Weights of a small transformer language model: RMSNorm before each block, 188M tokens.
Each number is 128 + 24 x the weight over its row's rms, rounded and kept within 0 to 255. Layers, rows and columns count from 0. The size above them is the row's rms in percent of the matrix's.

# layer 2 MLP up, 512x192, rms 0.0547, rows 58-92, columns 128-191
size [105 105 100 102  98 106  98 100  97 101  95  99  93 109 102  93  93  99  98 104 101 100  96 103  93  93  93 101  98 101 100 100  94  96 105]
[[116 169 129 155 131 146 160 149 115 133 138 102 129 146  73 156 124 110 120 126 149 134 126 146 103 152 142 157 131 131 124  81 157 113 121 131 155 129 130 123 165 115 128 171 136  89 139 121 140  81 153 107 142 137 148 106  94 156 131 144 129 104 162 123]
 [120 124 136  66 100 144 158 111  88 134 145 148 138 136 169 121 136 129 163 120 105 115 156 133 132 115 121 140 143 108 125 151 113 119 147 140 108 144 159 121 172 156 110 151 119  82 143 148 130 107 101 103 168 105 136 156 106 129 139 115 121 140 131 150]
 [ 84 132 148  98 160  77 126 156 116 134  73 130 133  94 116 148 107 137 191 152 125 108 139 142 136 143 118 158 147  89  89 123 141 142  95 116 108 128 155 138 138 118 109 128 165 107 134 103 128 133 129 108 157 157 127 136  85 141 124 117 135 106 170 120]
 [120 130 120 121 134 140 118 170 141 117 159 162 132 140 179 118  90 128  80 187 158 118 125 133 134  93 118 135 116 125 150  86 168 157 146 155 112 100 160 120 130 130 129 145 158 146 139 160 122 136 132 137 121 116  99 161 131 105 163 129 116 151 122 136]
 [113 120 143 129 143 135 112  95 136  89  94 137 113 181 129 137 179 155 124 129 130  71 124 168  99  73 113 108 113 138 120 127 135 157  53 102 115 109 126 118 113 156 127 115 148 109 173 148 109 143  80 165 126 104 165 148 138 134 154 102 117 108  86 152]
 [126  98 176 129  97  84 177 151 138 173 159 176 141 121 149 134 140 135 155 132 135 131 126 132 130 130 127 134  91 168 108 125  95 139 123 105 184 146  96 156 131 151  90 148 164 150 134 173 138 147 115  99 126 124 104 143 113 136 102 111 118 109 130 104]
 [109 137 158 109 104 133 127 146 127 139 163 130  98 126  80 107 128 145 125 136 147 117 104  96 117 125 165 143 155 128 104 150 168 140  94  96 119 134 144 137 142  67 140 160 120 155 106 132 134  99 100 153 128 121 144 124 135 179 132 173 125 154 123  99]
 [139 141 122 138  94 114 132 114 152 147 180  66 116 117 119 115 119 170 125 118 110 117  90 140 173 106 128 148 154  98 103 120 145 120 124  91 109  93 125  90 132 156 115 150 105 126 167 142 183  99 133  93  94 151 128 117 107 130  88  89 150 145 146 115]
 [131  90  93 162 149 108 119 140 111 126 139 136 177 175 105 125 144 125 144 128 136 101 139 166 173 117 119 147 135 121 122 146 180 109 124 118 151 150 113 155 101 115 127 152 145 154  67 126 116 126 141 110 103 163 156 124 120 129 121 136 144 139 176 150]
 [191 128 170 162 126 122 118 137  87 103 134 141 147 163 152 105 141  86 165 120  87 129 121 113 129 147 127  65 148 126 146 165 131 117 141 143 109  98 119 153 110 163 147 113 105 113 144 121  77 120 142 102 119 115 195 128 125 164 141 112 128  82 127 104]
 [ 56 139  99  88 102 109 147 124 140 112 137 136 136 165 111  82 150 161 144 112 131 136  93 150  88 126 152 131 141 116 119 139 124 120 136 174 123 121  88 143 137 154  50  96 143 138 123 161 110 148 139  75 159 149 102 109 139 129 132 137 128 145 173 107]
 [146 144 140  99 125 181 189 153 158 118 164 122 128 119 109 135 106 119 106 142 149 102 156 162 137 141  98 134 120 136 178 115 114 134 176  74 132 128 158 114 127  89 119  89 140 194 156 113 161 140 128  98 137 130  98 131  96 128 133 116 125 138 139 178]
 [116 139 135 147 119 168 136 113 124 140  99 152 147  79 141 118 147 153 120 144 175 151 122  78 172 116 112 160 162 172 134  96 141 121 170 117 135 112 150 108 157 113 129 128 130 127 133 144 119 126 156 150 175 113  89 124 141 138 135 102 130 131 147 150]
 [148 204 108 112  97 141 115 109 125 105 140 131 112 138 158  86 138  93 122 140 116 131  75 134 179 110 140 118 121 154  85 116 139 125  94 148 160  82 110 147 119 138 159 117 171 128 110 126 135 170 108 124 124 165 154 154 109 129 151 131  99 119 152 114]
 [134 151 147 112 144 157 139 123 112 125 104 103 127 153 148 133 168 120 173 126 183  92 150 141  86 136 136 110 139 147  64 137 119 142 144 100 141 164 149 124 147 129 128 134  96 127 161 155 142 164 118  88 131 141 142 156 129 140 144 141 124 131 122  99]
 [131 104 139 114 107 124 100 153 135  83 147  95 138 130  95 139 110 131 136 117 100 163 121 111 137 161 112 122 138 113  77 116 162 157 130 136 130 127 108 108  78 101  95 145  92 153 133 131  96 114 120 104 121 127 124 140 137 126 121 156 138 166 121  82]
 [121 153 123 107 102 106 101 146  86 106 151 141 154 136 136 168 118 132 128 137 122 182 107 137 145 119 146 117 147 132 121 128 155 143  77  87 129 112 129  68 121 117 142 152 193 148 122 167 152 135 147 144 130  94  88 125 115 139 141 130 129 139 149 114]
 [184 132 162 118 123  93 143 135 120 126 139 126 154 132  80 149 100 111  92 149 149  90 128 134 113 148  96 108 137 129 102 113 122  82 108 120 142 120 128 109 107 150 114 123 148 100 112 170 116 124  88 123 124 127 159 109 141 129 121 142 129 131 147  61]
 [152  78  93 125 130 162 137 129 140  98 158  97  86 128  89 154 135 145 157 111 128 117 143 153 155 129 107 127 128 111 115 109 137 136 124 136 101 145 162 117 120  98 149 117 150 131 121 180 111 136 120 147 120 135 136 122 122  95 104 112 138  98  99 100]
 [105 135 123  95  96 126 154 148 109 134 168 115 131 156 142  99 152 156  91 116  79 145 121 143 152 135 126  71 100  97 114 137 164 163  95 130 144 117 166 113 139 107 148 150  79 149  79 115 206 104  97 136 106 170 118 149 117 144 141 126 131 176 128 149]
 [149  96 128 148 111 105 156 113  87  82  93 133 136 108 108 129 132 139 134 115 143 131 121 124 113 142 162 159 109 180 142 154 103  74 155 118 123  96 116 156  71 138 154 100 148  75 131 156 121 185 132 127 135 143 121 151 151 116 171 103 148  96 110 103]
 [125  83 134 152 105 159 127 159  88 148 105 105 130 138 110  90 114 126  90 131 121 134 114 136  94 163 128  93 111 126 113 146 138 151 167 118 162 110 105 109 116 140 151 117 171 141 152  96 106  59 139 122 167 129 152 122 133  95 176 101 164 120  88 136]
 [163 112  87 131 139  96 105 113 152 154 131 123 150 150 122 158 112 123  80 108 135  92 165 136 107 138 108 141 136 131 142 146 122 120  82 111  99 113 151 114 162 176 122 116 139 139  89  94 133 177  86 139  96 132 141 138 109 155 154 144 150 124 100 132]
 [152 121 182 121 153 120 152 128 112 137 118  93  92 162 143  96 128 145 137 122  89 159 134 154 101 168 125 113 122 141 116 164 123 103 125 124  96 129 155 148 136  96 132 165 103 184 151 145 134 137 135  97 161 130 142 158 129 146 148 121  97 130 125 137]
 [119  91 141 155 109 121 108 125 117 131 143 111 105 142 195 137 132 113  98 105 142 101 104 130 171 141 111 166 149 143 123 143  67 132 101 144 132 159 148 159 114 106 146 142 101 133 109 135 146 144 141 119 142 138  55 145 105 127 131  79 119  97 139 105]
 [125 157 127 134 101 138  98 135 146 113 139 107 141 132 165  73 106 145 162 143 154 118  81  68 125 104 103 144 151 166 137 142 146 103 149 159  99 143 115 168 124 124 103 147 134 148 124 175 116 161 133 139 130 122 169 151 103 113 125  60 129 113 178 113]
 [134 129 133 127 106 191 121 136 143 130 114 166  80 121 132 116 106 100 141 142 164 127 140 121 118  91  99 169 117 132 162 120 116 135 137 128  74 163 121 156 121 151 149 105 148 110 106 142  98 170 154 125 126 122 131  99 131 126  92  93 126 101  84 126]
 [ 96 133 134 141  87 188 108  72 129 113 117 159 108 179 140 137 137 144 106  74 148 108 114 105 119 147 128 141 149  90 134 151  78 121 107 107 119 141  99 130  96 138 128 124 169  66 147 118  96 137 121 184 137 121  90 144 120 112  77 106  95 134 133 123]
 [ 98 125 166 127 173 121 148 127 122 143 150 110 153 130 150 113 119 124 166 118 141 187 151 118  67 131 107 127 106 127 151 111 148 114 150 115 164 107 116 107 107 162  88 139 155 120 115 153  78 122 116 111  81 105 115 150 137 117 141 119 112 103  98 136]
 [164 130 140 110 105 135 124 140 149 127 165 130  95 131 125 111 101 174  99 138 128 102 141 160 145 135 124 134 108 139  93 138 140 166 102 116 135 132 155 146  74 118 127 131 175 160 139 139 126 157 118 145 147  92 118 119 139 136 158 147 119 165 131 163]
 [133 110  95 179 119 130  93 118  82 134 154 142 158 132 125 151 143 121 128 101 126 134 102 169 146 124 130 127 163 116 139 124 158 128 101 140 103 114 141  87 127 124 143 163  99 112 138 144  91  77 149  95 120 123 114  97 125  99 123 145 110 130 115 171]
 [124 159  97 109 199 134  96  98 158 131 155 118 127 142  73  90 157 152 138 192 127 176 152 110 132 161 119 130 124 120  84 112 118 143  56 137 151 134 131 132 119 161 182  98 165 116 140 153 110 154 138 104  95 145 133 132 120 142 118 118 124 139 107 117]
 [161 144 121 117 123 151 116  84 113 117 132 116 107 107 116 110 167 128 152  86  60 126 138 140 175 105 160 127 133 113 112 123 157 144  60 125 115 128 129 119 125 129 146 115 152 100 132 138 150  97  95 133 132 121 140 151 122 108 124 152  97 114  97 122]
 [159 150 133 108 134 173 156  76  72 137 120 114 136 129 160  64 124 148 121 102 163 122  91 114 142 132 128 153  99 129 156 157 124 110 140 127 136 127 167  99 131  99  95  85 171  97 156 116 162 130 171 146 135  75 167 127 111 148 132 121 117 140 122 110]
 [164 146 132 135 115 117 127 142 145 143 116 106 104 141 170  94 140 136 146 127  91 123 179 119  90  96 150 103 153 132 110 132 112 118 152 141 103 121 172 125 126 151  95 159 126  94 137 129 152 163 130 103 141 102 149 123 127 174 112 132 115 143 154 124]]
# layer 2 MLP down (transposed), 512x192, rms 0.0559, rows 58-92, columns 128-191
size [104 109 103 105  98 103  99  98  96 104 100  98  90 105 103  95  87  92 102 101  99 101 101 101  98  99 101 102 100  98 107  96  98 101  96]
[[155 118 122 101 114 133 136 156 157 147 109  99 125 108 133 111 111 132 169 153 144 113 137 126 118 144 135 118 157  74 118  93 142 164 150 150  98 150 100 159 168 108  95 150 136 109 112 118 141 160 148 149 156 148 115 128  98 127 114 113 149  89 111 128]
 [154 106  98  75  85 129 108 114 158 144 161 121 137 125 124 125 165 130 164 119 145 163 138  96 150 141 163 107 101 117 130 100 123 141 134 145 155 120 141 134  92 136 152 153 112 173 140 115 108 129  92 101 189 129 144 104 139 184 110 111 117 129 118 103]
 [147 105 133 141 127 161 143 141 140 119 140  98 147 139  97 140 146 116 181 109 128 116 127 106 144 133 159 150  82  99  92 125 143 125 134 159 134 110 191 127 165 120 130 130 128 187 151 143 100 137 153 115 158 111  67 103  85 144 120 150 160 132 109 129]
 [ 97 121  93 138  96 140 149 141 135 156 139 144 132  86 137  87 142  98 113 161 169 126 130 123  88 160 112 131 168 115 162 113 134 154 132 135  94 171 106 155 158  96 151  96 114 130  81 146 145 102 123 134 139 127 113 113 143 128 113  65 105 110 138 110]
 [114 123 117 119 162  93  97 135 146 152 133 121 182 136 133 164 143 132 171 146 113 149 116 128 141 107 148 101  91  90 110 172 130  89 100 132 123 103  81  91 145 139 125 133 119 116 180  83 128 132 105 154 116 127 122  87  91 154 115 187  99 148 106  96]
 [ 93 133 144 162 121 158 195 104 100 141 136 104 186 105 101 134 124 120 132 130 110 113 146  76 144 161 116 127  83 117 107 168 153 142 151 176 124 109 109 110 117 117 115 125 131 145 149 131 146 138 144  82 127 113 146 139 110 154 147 123 104 165 114 102]
 [ 88 125 111 127  96 172 108 150 116 111 129 125 100 133 136 133 177 152 139 103 138 105 153 155 121 162 108 122 128 113 105 122 147 125 162 151 141 111 136  96 182 109 102  78 166 173 133  83 115  99 145 131 100 122 125 118 141 106  94 116 164 172 117 137]
 [ 76 114  69  98 154 125 118  88 127 110  98 152  85 121 158 139 110 131 120  97 132 125 136 111 101 131 158  92 124 159 156 140 109 124 142 116  86 179 132 114 109  68 160 117 135 164 155 148 105  78 108 120 101  99 123 147 101 130 140 170 144 100 153 135]
 [ 88 127 141 148 124 178 125 135 124  99 151 112 149 109 164  84 126 138 121 108 144 110 137  64 110 135 136 150 140 135 107 147 155 170 137 178 114 126 141 149 129 109 116 160 153  94 107 140 148 123 122 120 126 135 163 156 146 161 115 118 121 117 102 113]
 [134 107 155 102 123 144 166 120 108 176 109 171 130 123 100 158 136 146 133 130 122  82 128 143 121 142 148 122 131 182 144 124 128 156 121 123 106 147 150  88 144  41 112 117  93 133 150 123 144 139 142  92 167 156  95 141 129 146 139 127 162 133 137 106]
 [122 130 123 111 145 174 133  89 130 108 120 117 113 140 120 120 150 126 142 162 125 116 102 158 118 120 167 126 102 157 128  62 132 100 124 109 108 160 179 107  83 164 142 137 120 143 141 108 163 132 150 145  84 149 122 166 152 128 109  89 127 136 148 143]
 [105 124 134 135 125 139  95 125 166 162  87 140 132 147 150 116 160 146  99 165 159 153  79  87 125 102 136  74 147 111 169 111  91  77 117 113 135  64 109 145 109  90 152 109 129  97 136 140 135 127 107 105 125 133 159 124 155 113 156 116 140 126 122 122]
 [140 138  76 128 143 134 124 148 140 108 103 115 150 113 114  99 148 164 107 149 127 134 152 155  92 145 150 115 131 151 178 153 137 125 111  96 152 127 138 127 126 105 150 135 127 143 122 119 146 115 131 116 140 118 152 104 140 112 128 139 110 152 159 157]
 [106 154 134 101 107 145 137 161 171 137 126 149 121  96 127 103 146 124 116 119 121 151  84 120 160 138 147 103 111 139 131 120  93 151  99 159 189  91  99 131 172 156  95 165 143  99 103 123 139 148 128 124 120 148 118  97 115 111 112 165 144 152 110 130]
 [163  83 141 109 150 146 144 128 122  85 163 119 163 189 149 130 135 103 159 149 158 124 121 124 115 116 125 114 149 130 132 123 145 136  97  86 121 177 125  78 155 138 123 136 114 150 155 160  91 179 106 116 141 118 164 158 129 163 158 129 115 117 145 117]
 [120 154 120 132 145 102 127 131 126 132 126 111 146 132 172 102 118 165 146 150 109 153 156  80 166 132 126 135  81 167 122 168 152 152 147 106 171 138  76 104 107 110 150 161 106  99 168 173 119 118 117 149  99 104 121 106 109 101 114 190 133 115 146 108]
 [ 79 147 184 124 117 129  97 122 106 147  89 150 113  99 118 127 115 107 112 138 126  92 167 154 115  85 113 137 117 116 128 158 156 140 131 113 132 101 120 130 128 129 101 123  97  80 172 123 127 128 118  89 141 118 150 110 134 145 128  87 169 155 158 146]
 [102 137 183 130 129 149 138 118 164 141 141 144 151 137 124 116 122 118 133 110 121 117  99 126 129 159 151 155 131 136 134 104 173 155 150 164 131 186 154 130 132 128 156  99 142 140 114 124 143 121 159 135 115 156 166 156 129 114 138 129 122 132 104 114]
 [174 116 134  99 126 134 110  94 110 117 101 114 134 106 140 158 118 168 102 135 135  79 126 145 179 121  91 118  95 142 111 149 153 120 133 167 157 110 103 124 143 150 122  99 127 133 128 128 137  95 143 117 139 130 118 114 117 177 168 165 129 166 142 147]
 [107 121 106 117 119 155 147 123 111 131 109 127 119 129 106 138 150 162 123 113 106 150 110 124 145 148 149 158 128  96 104 100  81 172  94 129  93 110 128 101 109 125 147 149  99 151  84 137 137 129 132  80 118 133 120  65 131 140 130 110 146 137  87 146]
 [ 60 152 159 142 154 104 148 163 138 135 165 133 139 132 109 113 165 131 123 116 154 110 134 175 154  79 139 138 130  97 144 147 120 118 101 142 114 149 129 115  91 164 179 149 131 143 131 114 107 124 152 148 132 147 158 102 113 116 152 115  76 132 110 122]
 [ 71  88 133 112 160 128 154 118 120 178 140 152 154 155 148 150 109 140 150 155 144 149 122 109 132 175 125  80 128 163 169  88 115 135  98 154 133 174 130 132 172 146 122 135 140  85 114 121 137 116 172 142  99 115 147 108 138 166 133 180 128 112 123 169]
 [121 143 105 132 140 144 149 110 138 153 175 150 155 188 154 150  92 117 136 128 136  96 155 132 148 134 104 133 122 139 115 155 130 134  62 153 109 137 101 127 137 165 129 149 121 155 130  69 135 147  84 134 125 143  98 136 158 129 120 101 148 108 105  84]
 [129 146 123 157 124 171 152 138 118 101  91 166 112 135 122 112 117 119 163 119 139 127  59 133 122 125 145 134 157 106 152 140 143  86 127 150 115 101 101 136 137 131 104 177 126 112 102 155 120 104 146 107 129 138 156 107  99 148 121 126 132 118 154 143]
 [143 107 119  73 153 145 120 121 195 134 175 127 191 125 108 121 121 118 123 144 122 102 109 164 122 196 127  56 150 157 121 106  99 133 149 146 138 154 144 137 137 134 147 142 121 106 110 144 151 141 160 152 121 107  89 154 114 143  99 136 142 162  89 114]
 [146 163 158 169 145 108 123 106 144 121 114 151 120 132 142 117  96 144 161  94 124 135 141 122 161 137 141 155  95 160 136 137  99  99 102 152 144 165 149 153 140 134 122 157 129 129 140 124 148 114 128 137  96  95 109 145 129 152 115 107 128  98 127 173]
 [155 122 129 132 135 144 166  95 138 149 113 107  78 124 131  71 138 116 157 142 135 136 153 108 132 105 109 128 121 138 119  92 134 147 133 125 144  93  68 122 118 144  91 116 183 103 137 144 103 145 127 169  88 153 143 109 120 155 136 142 117  92 146 114]
 [117 133 137 134 179 114 125 124 169 149 121 166 156 140 151 145  96 124 120 117 121 146 123 169  59 117 157  68  93 163 132 114 153 145 111 117 111  77 137 134 171 126 116 107 135 147 117 133 119  82 109 138 126 105 109 120 120 128 128 154 117 160 103 131]
 [103 136 150 128 138 124 146 117  91 137 113  75 117 137 109 128 118 132 138 148 124 136 119 136 176  93 129 130 103 154 131 119 126 119 132 183 155 102 140 110 128 127 120 135 118  89 126 142  98 154 125 163 127  92 102 136 141 110 201 149 123 129 128 137]
 [ 71 155 123 115 113 178 116 116 153 147  96 143 138 124  83 104  98 137 132 123 148 153 142 140 126 139 147 126 111  96  89 139 127  80 127 104 153 128 126  81 132 190 135 101 154 135 137 117 142 162 107 134 129 145 108 129 121  86 119 148 158 119 137 137]
 [120  85 147 135 133 135 136 126 101 128 137 123 146 129 153 132 117  97 174  81 115 190 103 108 106  51 103 167 148 134 111 140 107  90 111  84 135 154 141 158 105 121 167 211 126 154 137 112 135 120 141  99 136 130 145 128 133 118 155 117 109 133 112 187]
 [ 88  98 148 160  71 146 120 108  78 149 124 150 149 120 170 120 106 129 103 101 114  98 101 101 140 128 107 136 115 149 145 120 146 142 163 126  85 156 141 112 146 123 133 132 152 174 114 118 131 116  77 125 195 119 111 153 147 121 140 135 120 125 165 144]
 [102 121 109 116 104 114 147  93 108 177 130 143 163 130 124  96 123 101 109 109 124 124 165 129 192 142  95  93 177  84 151 121 136  83 153 115 161 126 107 123  88 126 139 124 127 118 104 176 132 174 161 117 157 101 112 127 123 126 140 111 129 112 149 112]
 [128 131 156 154 118 170 151 115 168 124 123 165 149 139 165 195 161  71 128 102 110 139 114  84 140 157 124 105 153 153 130 137 155 162 146 122 131  78 118 143 124  96 102 158 141 117  96 151 130 100 130 175  84 133 160 118 117 132 144 161  91 114 101 150]
 [131 135 112 112 121 106  85 116  94 135 165 171 135 120 149 141 121 165 109 130 118 141  95 171 140 129 135 125 135 132 133 119 165 137 145 123 151 139 142 126 108 132 118 120 159 143 123  93 130 122  88 151 126 150  84 171  96 142 113 131 117 147 118 152]]
# layer 2 MLP gate, 512x192, rms 0.0568, rows 59-93, columns 128-191
size [102  97  99  97 102  97  99  94  99 102  99  97 101  95  96  95  95  98  96  94 103  98  99  92 102  98  99  95 105 100  95 103  91  97  98]
[[179 134 157 114 125 152 101 166 146 125 143 121  94 128 127 101 145 191 107 129 115 127 102 107 141 116 136 121  87 108 135 103 115 130 138 166 105 105 176 122 146 104 128 116 129 156 106 151 117 102 103  99 159 197 132 101 152 140 130 141 135 131 134 136]
 [135 157 134 129 112 112 119 132 145 115  50 141  82 137 199 112 144  67 123 115 115 135 101 111 137 107 191  92 122 123  98 133 153 132 138 137 148 112 159 114 143 167 132 121 130 124 170 134 143 140 117  76 122 132 137 137  97 123 121 132 137 159 120  95]
 [133 161 136  82 141 126 162 176 150 172 114 149 116 132 105 155 116 189 158 125 132 143 102 108 159  89 149 103 116 120 111 133 126 162 159 144 114 107 118 126 131 138 119 142 152 109 131 118 102 121 147 116 121 102 116 119 116 144 156 172 161 149  58  97]
 [129 136 121 141 145 150 117 145 159 132 155 158 168 139 155 162 130 136  91 115 145 145 109 134 101 151 152 181 115 113 130 158 139  98 119 165 112 150 134  89 115  81 129 148 114 153 130 138 125 144 157 126  86 117 101 140  78 156 153 125 109 191 181 144]
 [ 93 110  93 127 135  96 159 153 119 121 127 173 131 140 126 132 141 101 135  99 124  93 110 146 131 165 147 133 112 151 144  95 152 129 173 123 147 121 127 193  91 167 135 112 113 124 135  77 159 122 145 148 119 114 125 132 114 155 143 141 111 127 107 130]
 [138  92 129 120 115 118 143 136 156 108 135 130 106 125 177 132 134 127 143  91 102 166 108 142 133 157 129  53 143 142 131 161 126 125 173 164 155 136 132 152  95  99 168 111 163 146 143 145 128 128 112 131 127 126 128 126 127 122 152 126 134 126 133 105]
 [158 119 103 108 147 115 124 108 105 133 140 130 135 108 146 103  97 141  98 109 149 134 136 114 105 106 157  68 113 133 135 119 142 130  98 118 114 116 138 125 147 123 129  96 120 136 146 141 124 156 121 141  99  73 109 133 100 132 165 148 126 151 112 137]
 [174 224 136 110 115 164 134 130 150 109 145  91 124 128 159 137 147 121  86 119 111 140 131 135 114 101 132 121 127 108 120 111 126 114  94 111 123 163  89 137  94  96 140 111 114 129 153 145 141 110 127 132 114 136 165 101  79 155 146 103 105 133 151 140]
 [133 112 122  94 167 154 139 123 135 141 132 144 100 122 118 103 102 149 107 109  99 153 120 139  91 103 127 145 134 153 139 119  98 126 142 154 166 102 134 122 152 119 133 104 111 125 120 132 123 119 106 119 105 150 120 126 150 126 172 109 171 112 116 128]
 [123 156 113 147 131 162 118 120 126  98 157 135 119 132  92  90 115 134 109 139 131 102 126 131 133 160 161 151 142 119 104  77 104 129 158  91 165 146 133  99 122 102 119 118 128 110 119 177 111  93 104 171  97 154 124 116 153 117 128 110 135 163 117 121]
 [182 104 172 139 129 117 161 104  76 116 109 122 155  91 139 125 112 134  89 167 121 165 117 122 130 183 114  98 125 103 127  75  92 138 149 119 145 146 143 118 199 118 143 111 160 127 118 135 141 109 117 146 146 131 138 108 174  99 109 150 137  81 122 165]
 [132 126 142 151 132 111  85 113 142 181  80 131 148 147 109 135 125  76 130 122 100 102 135 124 156 166 114 128 128 134  66  94 154 113 124 129 111 107  81 133 114 132 148 134 124 144 148 134  97 128 149 128 136 128 100 134 142 145 116 114 145 125 141 107]
 [180  98 118 120 108 135  93 139  87 159 152 109 130 141 105 172 108 121 103 130 105 101 134 112 128 149 174 132 144 144 134 120 115 158 171 118  97 165 145 110  74 125 113 121 125 173 123 132 158 101 146 143 147 128 117 197 134 116 145 111 169  92  84 131]
 [146 141 149 134 132 146 145 147 150  90 136 121 162 129 142 162 112 154 123 108 111 156 133 121 182 117  93 123 132 109 142 110 104 160 123 157 145 126 151 122 158 109  99  81 131 118 123 137  88 118 159 146 101 153 168 141 126  95 132  96 104 126 122 137]
 [143 128 160 150 166  97 130  83 137 172 123 116 119 133 137 113 140 127 166 133 149 139 124 104 134 123 110 160 152 146  78 108 158 136 150 121 151 156  55  78 125 131 153 144 181 125 149 124 116 155 139 111 107 121 116 123 132 144 155 120 130 143 103 108]
 [137 119  96  92 163 160 157 151 144 139 145 162 159 160 113 134 135 146 101 133  96  83  91 123 140 136 139 125  85 102  92  97 121 132 121 102 111 127  88 148 125 164 136 103 112 156  98 142 142  85 148 138 147 130 118 127  84  94 111 121 149 143 151 168]
 [152 132 116 138 149 101  88 142  85 139 105 144 144 152 110  97 164 121  87 103 135 131 134 114 148 102 140 135 135 133  98 107 173 136 137 158 145 107 155 135  81 151 105 125 177 127 122 131 124  72 114 123 147 160  88  96 128 167 151 139 160 104 122  99]
 [116 107 133 142 109 114 106 114 158 129 131 133 128 115  95 172 124 185 102 126 126 150 103 103 100 110 106 189  90 153 153 139 135 159 136 127 131 105 135 102 132 132 117 159 113 168 107 109 104  85 162 144 123 137 111 111 151 146 120 159 137 120  85 134]
 [122 176 129  91 163  87 133 114 153 145 150 144 150 122 133 110  92 162 100 145 152 119 129 105 135 157 126 151  86 133 158  68 129 135 120  89 140 115 145 168 161 155 152 136 105  97 125 138 154 106 155 142 141 182  90 129 148 153 142 104 109 158 160 144]
 [170 152 190 124 138 126 140 116 138 119 136  94 135 104 151 122  99 154 141  80 112 122 152 151 157 107 116 133  92 122 161 127 112 121 108 168 181 140 109 130 142 131 132 143 111 126 116 119 122  98 145 125 127 108 179 137 152 120 113 114 148 152  76 122]
 [155 103  92 113 129 108 142 116 126 109 113 127 136 140 100  79  93 148 131 127 127 136 134  99 123 167 110 149 141 129 145 129 131 111  89 150  80 126 133 145 147 124  87 135  98 151 110 156 120 167 132 146 113 148 145 169 135 142 161 126  95 146  96 131]
 [111 101 138 137  95 161 104 133 141 111 194  77 185 135 131  99 137 152 163 129  91 135 173 143 110 165 122 170 137 104 133 108 146 120 117 128 129 100 128 163 107 116 145 131 125 179 110 117 131 107 104 150 156 131  75 139 170 113  93  89 127 111 123 111]
 [123  87 154 123 157 134  89 120 140 121  90 107 124 141 117 148 119 112 108  97 164 128 163 132 153 148 141  93 135 108 110 119 117 163 137 125 150 138 122 137 112 112 136 124 166 144 127 100 149  97 124 140 139 104 102  96 158 115  78 140 135 138 107 140]
 [128  85 145 108 136 113 142 134 119 174 150  95 128 101 155 124 118 141 113 128 161  98 124  81 130 131 163 127 138 179 188 139 165 142 185  88 169 115 116 127 121 135 109 132 112 135 162 120  94 159 154 128 125 124  83 144 105 143 174 134 114 151 160 140]
 [164 129 120 134 147 108 131 144 163 123 121 127  99  89 130 151  94 124 112 110 113 123 137 121 152 141 118 118  90 115 120 117  95 137 133 131  82 133 165 112 108 139 143 133 154 136  80  99 127 118 138 150 133 107 107 144 138 178  59 143 105  98  77 156]
 [104 149 123 104 111 134 131  79 126 148 111 121 109 118 136 131 107 119 104 117 159  98 129 122  88 141 101 157 109 163  90 161 147 140 112 120 131 142 152 120 109 131 127 156 115  99 127 140 160 171 145  97 122 137 151  91 107 146 157 139 141 128 141 137]
 [145 137  86 131 140 187 156 139 128 105 144 106  98 105 154 123 125 146 150 130 128 137 116 112 124 128 121 108 123  70 112 134 131 121 148 125 150 116 167  71 153 129 152 138 175 123 114 121 120 113 128 125 158 122  88 112  74 116 112 119  92 141 155 145]
 [157 111 118 137 121 134  76 119 156 117 126  82 127 114 129 164 136 159 165 155 182 133 129 108 147 121 166 111 126 146 102 151 138 178  98 107 134 101 133  94 106 147 144 119 126 144 171 121 142 176 105  89 109 161 108 135 141 125  85 104 152 166 119 120]
 [123 178 131 145 159 158 145 107 138 130 112  97 120 107 160 114  83  97 102 150  94 155 141 101 149 108 149 149 135 115 120 161 121 102 119 143 133 142 167 105  94 121 120  95 116 122 148 160  87 105  98  78 115  95 123  95 130 115 141 131 130  89 128 109]
 [122 119 114 115 152 106 161 115 112 102 162 138 145 153 103 126 101  99 135 119  99 127 138  89 105 125 149 110 142 128 141 139  88 145 174  79 141  89  66 132 130 135 126 141 146 107 140  91 142 113 103 108 182 114  86 106 120 171 144 137  87 152 118 149]
 [149 143 146 137 148 118 135 106 115 131  91 124 105  88 134 113 126 128 113  95 112 108 113 114 123  82 130 123 112 151 152  90 165 119 156 145 111 146 139  79 153 128 139 131 165 132  79 130 145  94  79 118 145 133 113 100 169 141 121 149  85 126 125 156]
 [140 123 109 104 134 122 145 159 116 102 118 114 122 135 131 158  94 114 104 160 122 102 167 120 131 169 182 137 114 155 162  99 136 128 166  75 103 137 132 133 111 140  97 119 162 169 133 154  53  94 134 119 110 148 111 149 112 151 143 121  94 103 110 140]
 [ 92 136 107 119 119  89 151 117 131 107 108 146 100 111 155 135 109  69 128 101 133 148 145 102 108 139 173 111 123 146 139 138  98  89 151 129 113  82  78 127 102 158 141 149 130 101 129 124 117 110 149  92 158 124 122 112 114 142 134 146 103 157 130 168]
 [116 167 131 127 129 148 145 144 152 113  68  73 118 145 119 142  98  74 177 132 108 152 163 116 150 136 123 117  97 113 162 118 151  76 125 117 136 150 151 162 172 139 139  87  85  96 129 134 104 150 121  63 143 115 130 120 105  99 144 104 119  96 102  99]
 [113 132 129 163 102 126 131 125 130 147 173 112 113 154 114 109 125 132  80 146 120 148 152  98 139 127 162 138 139 176 136 177 118 100 175 120 157 129 133 108  91 147  94 128 147 125 149 145 145 131 125 147 120 100 115 127 113 142 121 101 176 131 149 144]]